From a checkpoint of a small transformer trained on Wikipedia.
Architecture: LayerNorm before each block, learned positions, no biases in attention or MLP, untied embeddings, normalized queries and keys.
Each number is 50 + 10 x the weight over its row's rms, rounded and kept within 0 to 99. Layers, rows and columns count from 0. The size before them is the row's rms in percent of the matrix's.

# down: layer 3 MLP down (transposed), 512x128, rms 0.211, rows 240-266, columns 0-127
# up: layer 3 MLP up, 512x128, rms 0.209, rows 241-267, columns 0-127
down240 101:38 51 68 41 74 65 44 45 60 57 79 50 56 49 46 60 54 51 49 48 35 36 41 62 54 55 41 47 60 56 48 57 49 51 53 39 54 57 28 38 49 65 55 48 34 44 57 69 45 59 49 34 59 47 28 68 46 51 46 56 52 54 50 61 66 45 43 34 45 60 39 54 51 43 48 47 42 48 33 41 21 51 52 39 41 59 58 47 46 65 46 42 48 50 46 30 48 51 20 39 47 51 58 39 49 29 49 43 56 45 61 45 54 57 60 63 40 44 45 38 55 54 43 53 43 49 48 53
up241 096:30 60 62 63 46 44 45 44 34 48 47 42 51 49 49 43 62 56 35 46 44 42 48 53 44 52 67 67 55 43 39 60 53 55 30 36 42 37 45 39 45 51 52 66 37 57 68 45 53 60 63 46 41 23 40 45 47 50 35 60 36 43 52 46 46 55 57 51 44 31 56 46 58 52 63 47 46 43 49 42 58 48 52 43 47 43 32 50 47 63 53 55 44 37 49 40 46 47 41 51 26 48 44 48 23 41 59 48 48 68 68 46 52 62 40 76 38 59 39 47 44 39 56 48 31 65 54 54
down241 089:50 48 60 65 35 42 51 55 53 41 58 58 64 42 45 57 69 63 37 25 55 41 50 68 55 39 52 60 42 42 45 63 66 79 43 62 56 50 55 46 56 61 71 56 60 45 53 50 58 44 59 48 39 49 40 49 69 40 55 46 54 53 47 54 61 51 48 62 53 42 36 44 62 44 58 52 63 39 52 53 51 54 40 52 44 56 40 72 62 45 57 56 34 40 58 39 56 51 51 64 43 63 45 49 49 44 44 59 32 72 51 50 40 54 55 47 47 48 33 63 54 41 54 68 34 73 33 47
up242 102:59 46 38 49 56 51 54 48 46 54 51 58 56 45 49 40 55 66 49 47 37 48 59 70 63 61 36 47 49 53 47 42 57 58 53 35 39 60 31 35 47 61 50 56 45 45 58 55 44 55 47 33 52 52 52 52 56 43 48 65 41 53 44 55 51 34 47 52 47 56 48 48 48 27 48 67 48 24 44 43 56 34 69 40 33 72 52 43 38 24 67 48 35 57 54 53 46 71 53 47 51 56 81 56 60 44 53 53 52 65 43 33 40 48 49 52 48 69 64 53 64 44 44 45 51 48 34 59
down242 108:43 57 77 37 48 48 50 37 48 60 29 40 61 71 63 47 50 64 58 50 47 38 57 58 51 69 56 57 55 43 54 54 39 55 52 43 53 38 50 42 60 35 61 41 50 58 56 57 54 41 51 28 51 50 58 50 43 56 43 45 58 56 41 45 51 55 56 45 48 45 47 59 43 51 50 53 51 32 72 50 47 57 43 42 52 45 40 62 34 46 50 61 44 64 67 51 39 37 62 21 47 57 61 55 59 61 46 57 51 46 76 49 72 70 32 42 43 47 52 57 46 67 55 44 38 34 51 51
up243 102:42 45 57 50 61 43 35 44 49 43 37 68 71 51 46 72 43 50 39 49 50 30 60 63 41 52 55 45 42 49 47 53 52 31 51 53 47 35 49 48 52 58 47 50 54 38 46 59 54 51 68 56 58 43 59 56 45 51 50 56 56 45 62 45 76 44 47 52 43 35 38 43 52 37 54 48 63 50 53 63 55 43 56 54 31 56 40 64 33 47 63 41 47 71 64 45 81 63 46 36 55 69 71 55 36 40 59 48 56 54 44 54 59 38 50 53 39 49 61 36 49 54 48 68 63 40 60 48
down243 106:56 58 61 66 28 45 71 51 45 51 31 67 56 63 40 49 51 49 53 49 30 28 46 45 58 49 29 65 49 51 44 37 38 47 54 54 37 52 58 30 35 47 45 65 52 43 61 42 37 47 42 48 48 52 57 56 44 56 54 48 38 67 38 61 61 56 55 73 44 56 55 41 55 41 55 55 49 52 51 60 46 63 56 35 50 43 26 46 38 34 38 46 52 60 43 56 60 40 46 61 48 59 46 50 48 53 46 57 71 59 53 57 55 34 53 64 46 52 71 52 50 37 39 44 54 42 36 64
up244 093:47 35 64 59 50 47 37 47 57 58 52 40 61 50 50 42 49 29 50 48 51 53 60 38 45 57 39 45 30 47 50 62 55 54 53 47 68 54 52 40 55 60 45 60 44 56 45 46 63 60 41 61 62 48 53 52 59 70 60 43 48 50 34 40 60 37 58 53 50 46 62 55 51 43 59 29 42 57 58 68 56 53 45 37 49 66 61 52 57 41 49 42 29 62 43 37 48 60 61 56 50 34 33 59 51 73 45 64 58 62 68 39 49 47 52 45 48 47 38 40 49 25 29 29 61 38 48 50
down244 089:52 54 58 42 37 55 46 59 36 46 73 46 47 32 53 57 61 48 40 49 51 62 43 73 52 53 55 58 58 36 37 43 67 64 60 54 55 51 56 65 46 42 51 50 44 52 47 67 60 46 53 39 48 60 28 55 35 42 45 51 60 57 61 47 49 55 42 73 52 59 29 48 46 31 60 54 57 46 41 53 39 49 48 55 55 34 37 49 53 57 66 69 66 31 60 58 47 41 37 61 44 49 56 41 45 27 45 33 43 28 41 46 52 52 57 45 45 60 53 57 74 46 53 55 51 48 61 57
up245 107:57 63 49 40 50 52 53 64 41 28 44 51 44 55 58 41 42 30 49 56 47 38 53 53 52 66 59 51 42 48 61 56 46 31 56 36 43 35 52 53 40 50 46 50 42 71 34 54 67 53 55 48 46 54 55 54 53 61 48 38 47 54 50 45 57 65 58 40 48 71 58 41 39 75 47 38 61 35 38 36 60 47 64 52 61 37 55 44 54 55 68 49 60 63 47 51 46 38 56 32 50 65 39 53 38 51 45 53 62 57 59 67 51 58 66 36 30 62 68 49 62 66 38 35 50 38 47 44
down245 114:23 68 61 44 63 52 50 50 53 39 38 53 48 62 48 59 51 51 53 34 56 52 51 59 74 42 59 50 34 46 60 48 45 45 52 38 54 36 56 44 46 54 68 60 46 54 50 62 58 52 40 38 56 61 64 57 56 46 61 56 35 41 70 43 52 57 66 61 60 38 45 56 57 25 47 50 55 61 59 54 44 51 51 62 31 54 64 57 40 59 55 42 56 42 49 54 62 59 61 67 34 62 42 59 50 56 44 60 49 44 58 72 38 54 43 37 57 51 50 43 49 66 41 52 52 43 68 24
up246 075:38 55 33 51 65 59 53 33 47 45 63 53 75 32 59 55 43 48 49 38 69 52 61 54 51 53 32 45 48 55 60 59 37 33 39 48 56 39 52 54 46 37 55 64 67 56 42 39 50 49 45 57 45 63 47 51 52 58 35 33 39 59 57 55 48 35 51 39 48 52 51 59 71 52 41 58 46 45 48 51 53 46 44 53 37 49 34 60 37 57 42 35 18 65 33 46 50 54 41 46 49 53 36 37 37 58 58 61 57 62 54 45 62 37 48 58 67 39 53 41 66 53 46 40 65 50 49 38
down246 087:41 39 42 51 45 47 45 50 50 75 73 37 56 40 33 40 59 58 43 29 58 46 54 46 48 71 46 53 44 46 50 39 50 48 51 46 48 42 51 54 49 38 46 61 27 41 63 85 40 46 45 61 41 56 48 39 53 54 42 57 48 51 69 31 58 54 40 50 40 48 55 63 43 48 40 67 52 38 53 52 64 50 40 40 49 69 51 51 42 56 48 49 24 56 63 44 31 31 61 44 39 50 54 58 42 45 35 56 60 53 57 51 52 55 42 51 43 66 53 40 55 58 38 52 55 53 63 50
up247 093:63 67 55 47 63 49 60 64 44 50 50 61 63 45 58 48 60 54 47 46 61 56 35 49 38 43 51 66 74 42 59 44 38 49 69 49 49 49 57 51 61 48 43 46 59 49 49 39 44 57 65 33 60 40 41 66 45 34 42 69 36 57 58 60 45 56 56 51 36 52 56 44 47 42 50 65 52 62 47 53 62 43 45 53 49 44 32 64 51 58 34 46 36 63 43 40 48 46 44 52 42 46 69 49 48 38 58 49 50 55 54 49 75 53 28 71 37 72 50 61 67 46 60 45 53 50 63 69
down247 093:40 63 37 57 44 55 37 47 55 56 50 58 67 56 57 49 49 54 56 63 47 36 33 55 51 52 36 36 31 50 59 29 70 37 48 48 38 39 49 42 55 52 67 44 50 60 53 70 47 41 41 67 45 44 67 50 37 51 48 53 59 57 48 47 38 59 54 47 63 54 58 53 62 51 40 47 33 53 36 59 56 46 47 66 38 56 58 51 55 42 51 46 47 30 29 56 55 62 41 65 56 53 50 51 55 60 52 33 47 59 58 41 41 62 54 48 67 26 55 44 40 75 49 41 55 58 60 29
up248 100:43 63 38 66 48 42 49 29 48 55 38 64 59 51 40 47 39 59 49 48 49 43 59 54 66 62 52 40 38 51 41 51 62 52 43 41 68 37 47 51 50 55 44 36 56 35 53 44 66 47 63 59 54 39 36 49 39 40 39 38 64 48 58 56 67 56 33 46 43 47 73 45 39 43 36 45 54 36 68 63 60 51 57 57 74 43 43 42 40 50 56 47 48 63 69 40 43 42 44 51 51 54 73 59 43 67 53 47 62 53 41 53 56 62 51 58 52 49 52 47 73 73 53 41 51 36 47 57
down248 092:47 58 48 38 38 56 65 47 51 64 43 33 58 53 53 62 54 59 53 62 70 54 49 47 38 36 45 62 43 61 65 45 45 50 55 56 64 64 52 33 37 36 59 46 49 49 28 35 51 48 40 59 51 52 41 50 42 52 52 47 66 58 27 51 45 56 48 43 37 38 59 48 68 42 51 53 54 59 49 53 63 47 53 45 38 54 55 32 44 47 54 41 59 42 45 57 26 54 55 51 48 41 44 45 34 52 45 43 33 37 66 36 45 55 31 55 73 41 52 60 50 61 60 67 21 45 54 44
up249 093:39 53 45 40 60 57 61 42 39 51 40 53 35 37 52 42 66 77 50 40 55 58 62 38 33 49 68 71 58 61 49 46 48 49 59 52 40 69 58 50 63 42 43 40 52 39 70 27 58 58 51 45 57 53 43 55 30 54 53 67 36 48 61 46 31 31 51 60 63 61 63 61 53 51 44 54 54 60 49 48 48 43 58 60 49 40 47 42 40 57 37 41 31 52 61 58 66 49 55 36 36 52 59 52 41 40 44 58 45 36 58 40 60 51 47 44 41 38 53 50 39 61 47 39 65 52 44 53
down249 092:40 60 71 62 65 51 43 55 48 66 56 57 53 45 46 42 46 46 39 49 36 34 58 59 75 45 45 51 43 35 51 50 61 55 60 51 53 56 54 64 66 58 59 54 55 47 43 45 42 45 23 59 44 45 46 39 43 62 50 32 50 38 55 61 40 61 62 53 87 58 36 46 45 55 54 63 67 50 59 61 58 45 38 56 50 51 59 39 61 54 57 41 54 50 40 56 39 60 32 37 53 45 38 37 55 49 54 28 46 53 43 52 45 58 58 39 60 55 48 37 70 50 55 42 49 58 38 48
up250 090:61 62 53 52 40 52 65 44 36 33 36 54 64 33 42 61 38 53 41 32 63 48 67 51 23 48 56 31 41 46 41 56 57 36 49 65 36 49 62 61 54 44 42 32 44 41 51 56 41 53 54 59 38 38 46 47 42 43 33 53 44 45 42 45 45 50 52 56 49 36 46 61 52 54 58 48 44 40 44 38 71 46 41 51 55 34 32 64 49 66 45 50 62 62 44 56 63 51 30 65 47 45 64 46 45 61 54 53 50 52 64 52 64 67 61 58 55 54 61 48 69 45 65 50 45 53 36 48
down250 098:34 61 48 63 52 49 60 59 48 53 60 22 48 48 59 56 68 48 53 47 53 54 53 49 49 44 69 41 52 46 36 47 56 63 52 57 60 32 47 62 55 61 54 49 47 45 51 55 39 38 57 53 69 38 28 63 55 44 61 47 34 58 47 64 45 50 60 72 53 63 60 31 59 51 50 28 39 55 64 45 52 64 56 45 50 59 34 26 38 29 50 48 50 33 55 37 38 46 52 37 60 55 56 45 38 56 52 48 34 30 41 50 54 50 35 42 42 49 42 58 50 57 55 46 49 43 62 48
up251 109:68 67 45 51 32 51 45 45 39 50 41 52 66 46 41 53 56 51 49 45 51 43 45 45 66 66 51 56 32 63 59 56 39 27 50 58 53 58 41 56 52 52 50 54 60 44 42 39 40 44 55 43 65 48 66 51 53 38 69 43 53 70 38 56 55 48 52 49 78 45 55 38 49 70 45 51 41 45 47 64 62 53 50 68 44 41 45 58 42 51 56 57 43 44 45 55 35 47 57 44 59 43 65 50 58 81 63 53 50 54 59 46 38 63 45 58 58 55 66 24 58 61 43 38 52 32 41 47
down251 107:49 54 43 71 51 26 63 68 56 48 65 47 52 46 46 41 51 51 46 45 63 51 48 48 53 46 53 63 47 43 48 50 71 58 43 62 69 49 51 37 36 61 52 53 61 34 54 48 50 72 37 74 63 45 34 49 45 65 43 59 53 49 56 40 65 50 31 63 52 44 40 44 35 44 31 46 43 50 59 55 60 45 43 56 58 50 60 41 73 37 51 52 71 41 50 62 51 58 59 68 48 61 38 45 68 45 32 48 52 45 44 58 47 53 49 41 59 44 50 54 45 30 53 43 46 58 48 34
up252 075:63 45 42 66 38 57 38 60 56 38 52 44 46 62 63 32 64 53 42 49 73 25 57 54 61 65 56 54 37 52 43 68 33 41 33 65 55 50 53 45 46 51 44 47 44 50 35 43 39 64 49 59 60 53 48 60 73 36 46 46 42 51 50 64 53 33 43 41 47 44 42 56 34 41 65 54 58 46 30 43 62 52 51 43 38 36 60 59 44 61 48 58 52 65 56 64 33 61 55 56 51 58 57 55 42 54 32 51 62 60 59 55 57 55 55 55 50 67 66 48 49 47 46 42 68 47 58 51
down252 083:63 34 52 46 49 42 46 55 49 82 87 41 54 43 32 58 60 47 52 61 55 54 52 53 39 47 62 51 29 57 60 66 45 44 46 65 46 38 49 41 57 57 48 64 44 43 50 56 55 62 46 55 33 47 65 67 43 56 45 62 57 58 51 50 61 56 54 44 55 55 53 53 28 58 30 58 54 52 39 58 51 50 45 52 48 56 58 43 37 51 49 57 50 57 63 46 47 52 52 87 55 41 68 50 35 45 51 49 60 51 44 55 51 70 50 51 46 46 43 47 55 42 52 33 60 42 38 55
up253 097:52 36 56 58 52 45 49 47 63 41 62 48 54 42 54 40 36 54 58 57 28 45 54 46 53 53 56 40 43 37 40 57 44 64 29 55 48 54 34 51 29 41 52 55 52 50 38 75 59 50 32 37 64 43 56 52 66 60 60 65 42 50 45 43 56 27 43 31 34 43 40 57 72 46 46 38 52 40 26 39 59 44 48 41 37 56 58 48 55 35 65 49 51 73 52 61 54 47 49 43 61 56 40 36 51 54 51 54 47 73 39 51 41 39 44 50 47 50 51 44 43 39 68 50 48 44 54 50
down253 094:44 56 52 55 44 36 41 50 39 49 48 48 47 64 52 56 51 41 43 71 76 58 63 52 54 58 52 61 50 51 62 50 43 40 61 57 51 74 51 41 42 41 58 55 47 43 40 56 47 61 58 61 69 44 39 53 30 69 55 52 74 43 57 52 42 52 58 43 46 72 35 49 60 45 50 40 48 38 75 58 47 64 38 49 56 51 38 53 55 65 63 48 72 48 57 49 47 67 54 57 53 47 59 61 42 52 58 30 37 57 56 44 68 59 32 48 53 54 53 60 41 51 47 50 40 35 53 33
up254 115:61 49 46 65 35 53 45 47 61 63 47 47 67 56 69 45 56 44 47 47 41 26 56 55 53 50 37 62 38 55 54 60 45 42 72 56 38 57 63 41 40 55 45 48 51 42 54 53 46 36 45 59 59 48 79 45 56 73 59 57 21 36 26 54 40 35 35 60 58 42 56 51 65 55 45 55 48 64 53 44 63 48 68 56 41 40 36 47 40 46 46 35 46 63 43 56 61 45 56 63 50 62 44 32 51 62 57 43 47 52 57 51 57 58 38 41 52 49 48 48 44 48 40 60 58 56 40 51
down254 111:42 63 44 50 47 66 52 49 62 50 38 73 75 41 49 47 52 45 48 46 30 46 50 63 56 64 60 42 38 55 51 57 66 37 29 48 63 49 48 48 45 49 52 25 40 44 74 72 51 62 50 35 42 41 36 47 42 54 43 61 53 48 23 45 38 55 63 59 54 62 59 51 49 55 52 43 33 42 45 63 60 50 51 59 43 47 72 67 40 41 49 46 44 47 58 58 41 32 47 55 67 48 36 54 51 49 55 53 42 39 51 48 59 46 58 47 52 62 43 42 59 57 54 45 47 56 68 61
up255 083:46 53 48 30 43 49 41 48 41 44 78 64 57 44 63 51 44 46 59 24 56 45 49 43 60 48 35 66 47 45 40 43 37 49 30 40 65 32 49 54 45 42 49 58 57 49 54 41 57 52 43 34 54 40 62 32 52 58 52 59 57 71 44 37 57 32 67 60 53 54 50 61 61 32 44 70 37 54 40 54 50 45 57 67 44 41 45 38 51 46 54 40 54 50 48 38 50 55 56 42 36 44 57 43 49 65 69 36 36 49 61 51 45 55 42 63 51 47 26 53 56 52 55 45 53 44 40 59
down255 085:51 28 44 54 54 46 60 43 59 38 76 34 55 57 50 47 66 56 44 55 41 50 52 50 34 43 60 48 49 51 41 57 60 49 71 46 39 70 41 64 54 44 49 51 57 41 38 58 37 36 54 43 47 63 41 53 52 47 51 60 49 38 43 49 47 84 47 43 62 60 42 44 47 55 60 49 56 36 37 47 30 46 64 43 58 47 54 47 65 56 48 75 65 35 59 26 54 55 57 69 35 63 50 40 41 55 54 51 57 43 53 45 55 47 52 67 44 44 64 64 49 51 57 52 48 58 56 39
up256 098:42 46 44 53 44 59 38 36 43 57 59 43 36 45 43 41 46 35 45 49 55 37 60 61 62 54 40 59 29 53 40 47 44 58 60 45 50 52 56 63 36 46 37 58 45 62 52 43 51 53 58 39 39 49 60 70 64 42 55 58 53 63 61 45 43 47 50 71 36 37 50 37 48 40 37 36 43 64 49 41 57 39 54 59 48 48 47 52 39 67 49 57 47 49 58 35 41 48 61 60 55 25 39 55 51 55 57 19 52 55 58 46 49 47 58 42 71 36 60 37 31 46 60 63 58 33 63 48
down256 097:57 65 51 51 65 48 49 50 66 54 37 43 56 47 36 58 38 37 47 50 47 73 44 45 63 47 57 44 53 46 47 42 40 58 56 41 38 50 50 74 56 36 28 45 56 58 51 45 40 47 39 47 39 54 64 40 41 56 40 62 42 52 42 53 39 50 33 54 36 61 47 36 69 71 48 50 60 46 50 33 54 76 46 44 54 44 31 48 58 53 51 43 55 41 56 44 61 41 32 52 61 47 62 49 53 36 45 36 46 54 59 29 59 46 57 47 42 58 51 47 20 50 54 56 46 68 33 52
up257 106:68 47 49 55 55 62 49 55 47 46 55 37 42 53 44 45 42 48 39 71 64 40 58 46 44 55 59 50 39 54 44 62 57 59 37 41 50 42 54 43 50 41 47 53 41 58 53 41 58 51 34 62 46 26 45 50 62 54 48 61 44 61 47 37 46 30 51 35 36 41 60 22 79 63 47 43 53 74 40 30 65 46 51 51 61 46 37 56 51 53 51 66 49 43 46 46 56 42 35 56 38 49 26 44 39 53 49 49 55 75 47 43 54 50 52 52 61 49 50 58 49 54 44 67 48 68 45 38
down257 095:60 61 45 34 55 35 22 45 61 33 50 63 74 40 63 42 63 61 49 42 49 36 41 52 55 48 61 65 41 49 55 52 64 53 53 43 61 48 32 55 46 55 32 36 38 38 53 55 45 57 55 42 47 63 49 49 52 47 55 51 51 67 62 46 27 43 46 63 44 61 46 71 51 57 43 56 48 45 42 69 57 62 47 55 38 48 43 51 47 44 47 42 46 55 51 45 46 61 42 30 51 49 73 50 48 46 64 44 34 33 62 58 50 62 68 63 53 57 39 65 53 53 47 40 45 64 59 50
up258 112:40 59 37 73 56 65 53 61 54 42 35 50 48 45 35 42 40 62 36 55 51 40 51 60 40 56 52 38 58 53 48 38 32 35 38 40 39 44 52 51 39 62 49 52 46 61 59 50 53 26 59 47 46 64 71 46 49 64 37 35 56 56 52 42 52 60 42 41 47 47 46 52 67 42 46 37 42 42 49 40 46 39 49 49 48 51 45 69 37 67 61 42 46 66 36 35 59 48 54 43 48 53 57 49 41 50 40 56 59 75 54 39 56 60 50 20 60 33 65 43 38 58 47 54 51 51 48 42
down258 113:34 57 57 39 44 45 51 53 51 47 31 45 53 39 59 47 42 41 56 63 45 49 24 54 61 48 53 59 40 50 47 64 35 55 54 46 38 41 28 51 35 46 61 60 49 57 68 54 42 18 43 45 59 57 52 45 47 51 54 55 38 83 58 43 64 54 59 56 47 56 48 65 53 51 48 56 63 40 62 52 54 54 45 49 31 42 70 62 41 43 69 58 45 48 38 60 45 49 53 52 48 39 37 55 62 57 36 55 60 51 53 39 43 57 54 46 64 50 45 37 41 65 36 53 55 47 57 30
up259 109:58 41 48 46 51 37 64 50 35 58 45 45 54 39 49 56 49 52 63 47 54 44 47 59 58 47 66 60 46 53 54 44 60 55 70 57 39 53 51 58 40 43 66 56 57 49 41 33 33 54 42 25 54 50 66 42 44 49 34 53 45 46 56 51 68 53 59 71 35 50 46 55 43 56 36 59 49 54 62 48 56 23 55 55 46 40 51 58 59 63 52 37 28 51 69 54 38 39 42 40 53 50 64 52 56 61 60 53 53 46 46 52 48 54 10 35 58 43 45 47 50 44 52 68 60 38 43 47
down259 126:59 60 57 33 55 59 56 53 31 54 33 40 56 44 56 68 56 56 70 55 39 41 35 62 48 58 47 61 52 44 48 45 60 47 55 54 46 30 53 55 74 42 42 49 38 46 51 47 46 50 36 59 42 33 47 57 31 55 47 47 31 63 48 50 66 51 46 47 29 56 53 62 41 58 49 70 35 46 52 53 49 39 60 47 35 53 52 50 57 66 59 39 50 68 61 43 47 56 62 63 42 36 67 70 42 58 60 48 51 49 33 33 35 50 37 44 52 42 62 60 50 35 48 60 58 44 51 50
up260 117:56 60 51 72 50 55 54 66 42 59 70 48 33 47 58 52 50 43 63 36 48 53 63 58 45 42 45 31 47 51 49 50 43 46 56 43 42 54 63 51 51 42 51 67 53 60 33 29 44 44 41 53 67 41 48 39 68 42 31 48 44 59 48 52 63 49 52 36 42 64 53 50 73 64 52 55 53 41 42 34 38 60 65 47 48 46 56 56 45 48 50 43 39 59 64 49 40 30 41 53 49 56 45 29 60 43 49 41 37 39 52 46 36 36 27 51 42 47 43 38 36 56 41 63 58 59 33 42
down260 122:46 50 54 53 46 48 54 53 60 48 60 66 60 50 49 58 50 40 53 47 43 40 33 51 73 49 56 51 54 41 58 60 60 48 41 64 33 56 54 58 38 51 44 26 44 46 43 68 48 56 58 41 66 50 46 49 36 44 38 66 49 42 29 45 53 59 37 49 62 17 51 57 40 35 54 43 46 44 45 52 48 42 57 61 56 49 65 38 33 24 40 52 39 58 45 43 49 47 46 36 50 67 51 40 44 48 58 49 51 27 31 53 40 44 59 60 41 60 48 51 44 50 63 48 73 53 68 47
up261 104:50 59 37 61 41 43 51 56 54 50 51 47 48 40 75 66 49 54 43 63 39 49 42 60 67 42 51 54 39 45 66 53 47 53 58 55 43 39 41 66 46 82 48 49 36 49 57 48 46 50 65 43 52 49 58 70 51 31 52 44 40 44 52 48 54 56 57 51 68 55 41 40 57 53 50 61 35 54 48 47 45 52 68 44 48 56 62 56 42 54 43 48 61 55 44 55 55 60 30 41 48 51 64 55 52 30 19 38 60 62 67 55 42 55 70 49 58 56 51 41 27 53 44 44 37 29 42 51
down261 104:52 79 36 42 65 61 52 39 45 35 44 76 47 43 38 60 60 45 55 39 43 46 57 54 65 54 44 62 41 43 51 58 55 37 55 45 57 67 51 56 64 42 52 43 43 28 49 74 36 59 36 58 41 51 59 49 54 57 55 51 43 32 59 60 51 54 45 52 53 53 40 33 48 46 50 47 57 49 46 45 73 72 58 41 43 39 54 52 50 47 40 50 44 57 39 50 58 47 34 55 47 51 49 46 70 61 57 49 47 37 56 53 47 42 47 67 23 44 56 69 64 51 58 47 45 66 54 49
up262 102:49 43 56 30 63 51 58 46 49 54 33 47 46 37 37 41 61 40 51 50 53 36 63 48 74 42 66 40 35 49 51 51 51 46 54 53 58 41 57 46 57 41 55 69 50 56 49 32 47 43 43 75 53 51 52 45 45 49 62 52 42 36 45 33 59 46 59 33 23 41 51 30 55 29 44 41 44 47 45 54 49 27 51 53 46 46 43 53 46 55 69 49 54 60 45 30 44 64 44 49 46 50 45 66 46 63 48 39 72 67 41 61 53 47 41 42 56 39 56 50 50 42 43 63 64 65 50 43
down262 099:50 49 55 41 40 47 44 46 72 53 25 65 46 33 33 36 49 36 39 40 56 56 38 53 55 50 55 44 47 59 46 24 28 45 53 44 42 40 42 57 41 52 69 49 40 56 48 48 49 35 53 52 48 49 58 62 43 66 28 52 47 44 46 58 55 51 73 53 60 49 49 37 44 61 53 47 50 42 52 58 43 45 41 67 55 55 30 46 54 45 67 44 50 34 40 24 41 47 45 46 53 60 60 49 60 49 43 50 68 58 49 45 66 76 41 47 55 41 34 49 45 49 49 67 55 54 39 54
up263 115:42 37 66 54 54 56 71 45 62 65 36 41 41 46 43 51 51 41 37 28 57 52 46 60 72 45 65 59 57 56 52 52 44 27 59 58 45 44 41 50 52 60 45 51 51 64 44 35 33 67 55 51 49 65 40 59 51 41 47 44 32 48 59 55 45 55 57 43 51 40 54 51 51 55 52 59 51 54 29 26 52 23 52 52 54 32 44 52 57 43 55 49 47 51 36 66 41 42 46 49 63 57 50 52 45 38 52 58 40 50 72 45 48 71 43 64 50 55 65 43 67 53 44 41 43 40 57 33
down263 122:43 58 46 34 36 55 47 29 41 65 43 59 54 57 45 49 51 54 49 48 33 48 41 42 52 66 47 51 48 54 58 54 51 39 63 54 54 25 45 58 57 61 33 51 41 63 58 56 45 53 50 62 56 61 68 47 64 51 50 48 50 51 32 64 38 46 62 32 64 39 56 61 56 37 63 43 38 50 46 40 61 60 53 48 62 33 40 48 46 51 40 63 41 74 47 36 38 62 53 50 45 56 42 49 58 45 66 29 69 51 65 48 36 78 41 53 45 41 56 39 52 53 44 41 44 39 44 48
up264 099:54 61 65 64 45 61 47 38 45 47 54 41 41 43 64 36 44 26 49 32 64 58 53 32 58 42 52 61 50 50 59 70 53 57 66 51 39 52 55 47 49 45 43 52 56 56 52 28 53 53 46 47 64 45 47 48 45 48 35 69 67 34 63 45 57 28 43 64 34 43 47 44 45 76 32 53 65 51 47 47 56 39 35 59 48 31 44 57 51 38 43 61 46 54 39 69 56 44 52 45 41 53 28 45 43 57 49 59 41 44 55 55 55 40 56 59 47 41 35 42 63 37 49 57 59 48 51 52
down264 099:65 45 59 48 40 61 57 53 59 64 70 40 56 60 65 48 44 49 49 62 33 57 51 29 53 41 55 60 47 40 45 66 38 29 45 50 49 49 52 58 64 50 57 42 37 66 36 44 42 21 60 47 55 59 53 52 37 37 45 50 45 43 52 25 71 58 49 55 47 51 46 50 61 59 21 54 66 51 56 39 53 57 56 54 50 56 51 51 52 48 38 44 45 39 62 58 55 39 41 33 50 57 51 60 59 53 39 72 50 34 58 46 56 60 49 70 35 56 52 42 51 57 59 53 35 47 47 53
up265 096:30 45 58 45 55 45 45 70 49 60 58 53 40 48 62 50 68 39 46 42 37 39 49 67 59 36 63 55 51 52 51 31 66 50 55 53 38 42 52 52 57 59 52 36 26 24 48 35 34 49 58 70 63 43 49 60 40 50 48 53 26 54 66 65 55 47 56 47 47 40 43 52 57 41 51 61 30 57 45 53 54 31 48 60 42 39 43 46 60 44 42 52 64 51 46 40 52 41 37 55 59 49 49 48 52 31 47 66 51 56 54 45 60 52 51 59 54 45 40 62 45 54 41 55 53 34 71 36
down265 093:54 43 29 44 67 54 42 71 48 45 61 69 44 46 38 53 55 46 39 50 55 59 60 53 40 45 46 53 40 52 55 62 45 45 39 58 43 46 43 29 41 68 66 59 77 50 38 58 48 55 48 48 62 49 37 49 48 26 54 31 59 53 61 38 70 45 49 51 53 60 53 39 52 61 50 55 55 46 46 41 58 64 46 54 48 49 61 53 45 52 66 55 61 46 36 48 46 32 31 53 49 77 65 52 51 66 47 50 44 53 52 55 58 34 59 77 42 44 44 59 53 56 47 61 46 58 59 50
up266 113:30 49 50 38 45 45 38 56 52 70 44 40 67 43 50 45 60 52 52 46 60 50 50 59 55 45 45 57 37 46 52 27 25 59 44 41 56 41 55 44 53 69 40 34 55 55 53 54 53 55 70 62 49 34 55 49 50 30 48 68 58 48 60 52 55 47 45 76 44 27 45 51 53 29 56 46 60 62 60 65 67 45 53 47 55 54 40 50 37 46 50 48 40 53 62 62 44 50 52 33 55 40 83 47 52 62 58 53 56 42 54 48 62 49 53 33 49 52 59 46 44 50 47 64 53 32 56 50
down266 111:60 54 66 47 55 44 52 52 43 63 40 45 53 49 74 70 71 56 53 60 42 55 36 56 44 50 59 39 38 49 46 73 36 56 34 44 56 41 37 58 48 48 36 61 19 59 32 49 43 54 44 54 50 54 36 54 38 63 47 51 55 51 41 67 53 46 52 59 41 41 42 70 66 52 50 40 46 33 56 61 55 40 39 49 31 40 47 56 49 51 65 44 50 56 46 54 42 48 38 33 41 51 48 51 48 48 62 64 48 38 53 48 45 68 27 40 45 48 45 67 36 47 62 39 54 50 63 50
up267 092:39 67 67 53 33 55 58 50 31 52 26 53 49 42 55 59 54 41 56 69 73 47 55 64 49 65 51 56 54 58 54 44 46 58 49 30 57 55 45 55 47 51 31 63 48 50 52 46 53 28 56 59 61 57 56 52 47 66 55 41 52 66 60 44 45 44 46 53 65 52 48 69 57 63 45 58 48 49 40 38 64 53 51 38 38 48 55 57 32 46 45 50 39 65 53 54 48 61 51 53 45 61 68 35 45 51 27 50 49 72 46 61 50 61 45 37 52 72 43 41 48 53 36 60 45 55 68 53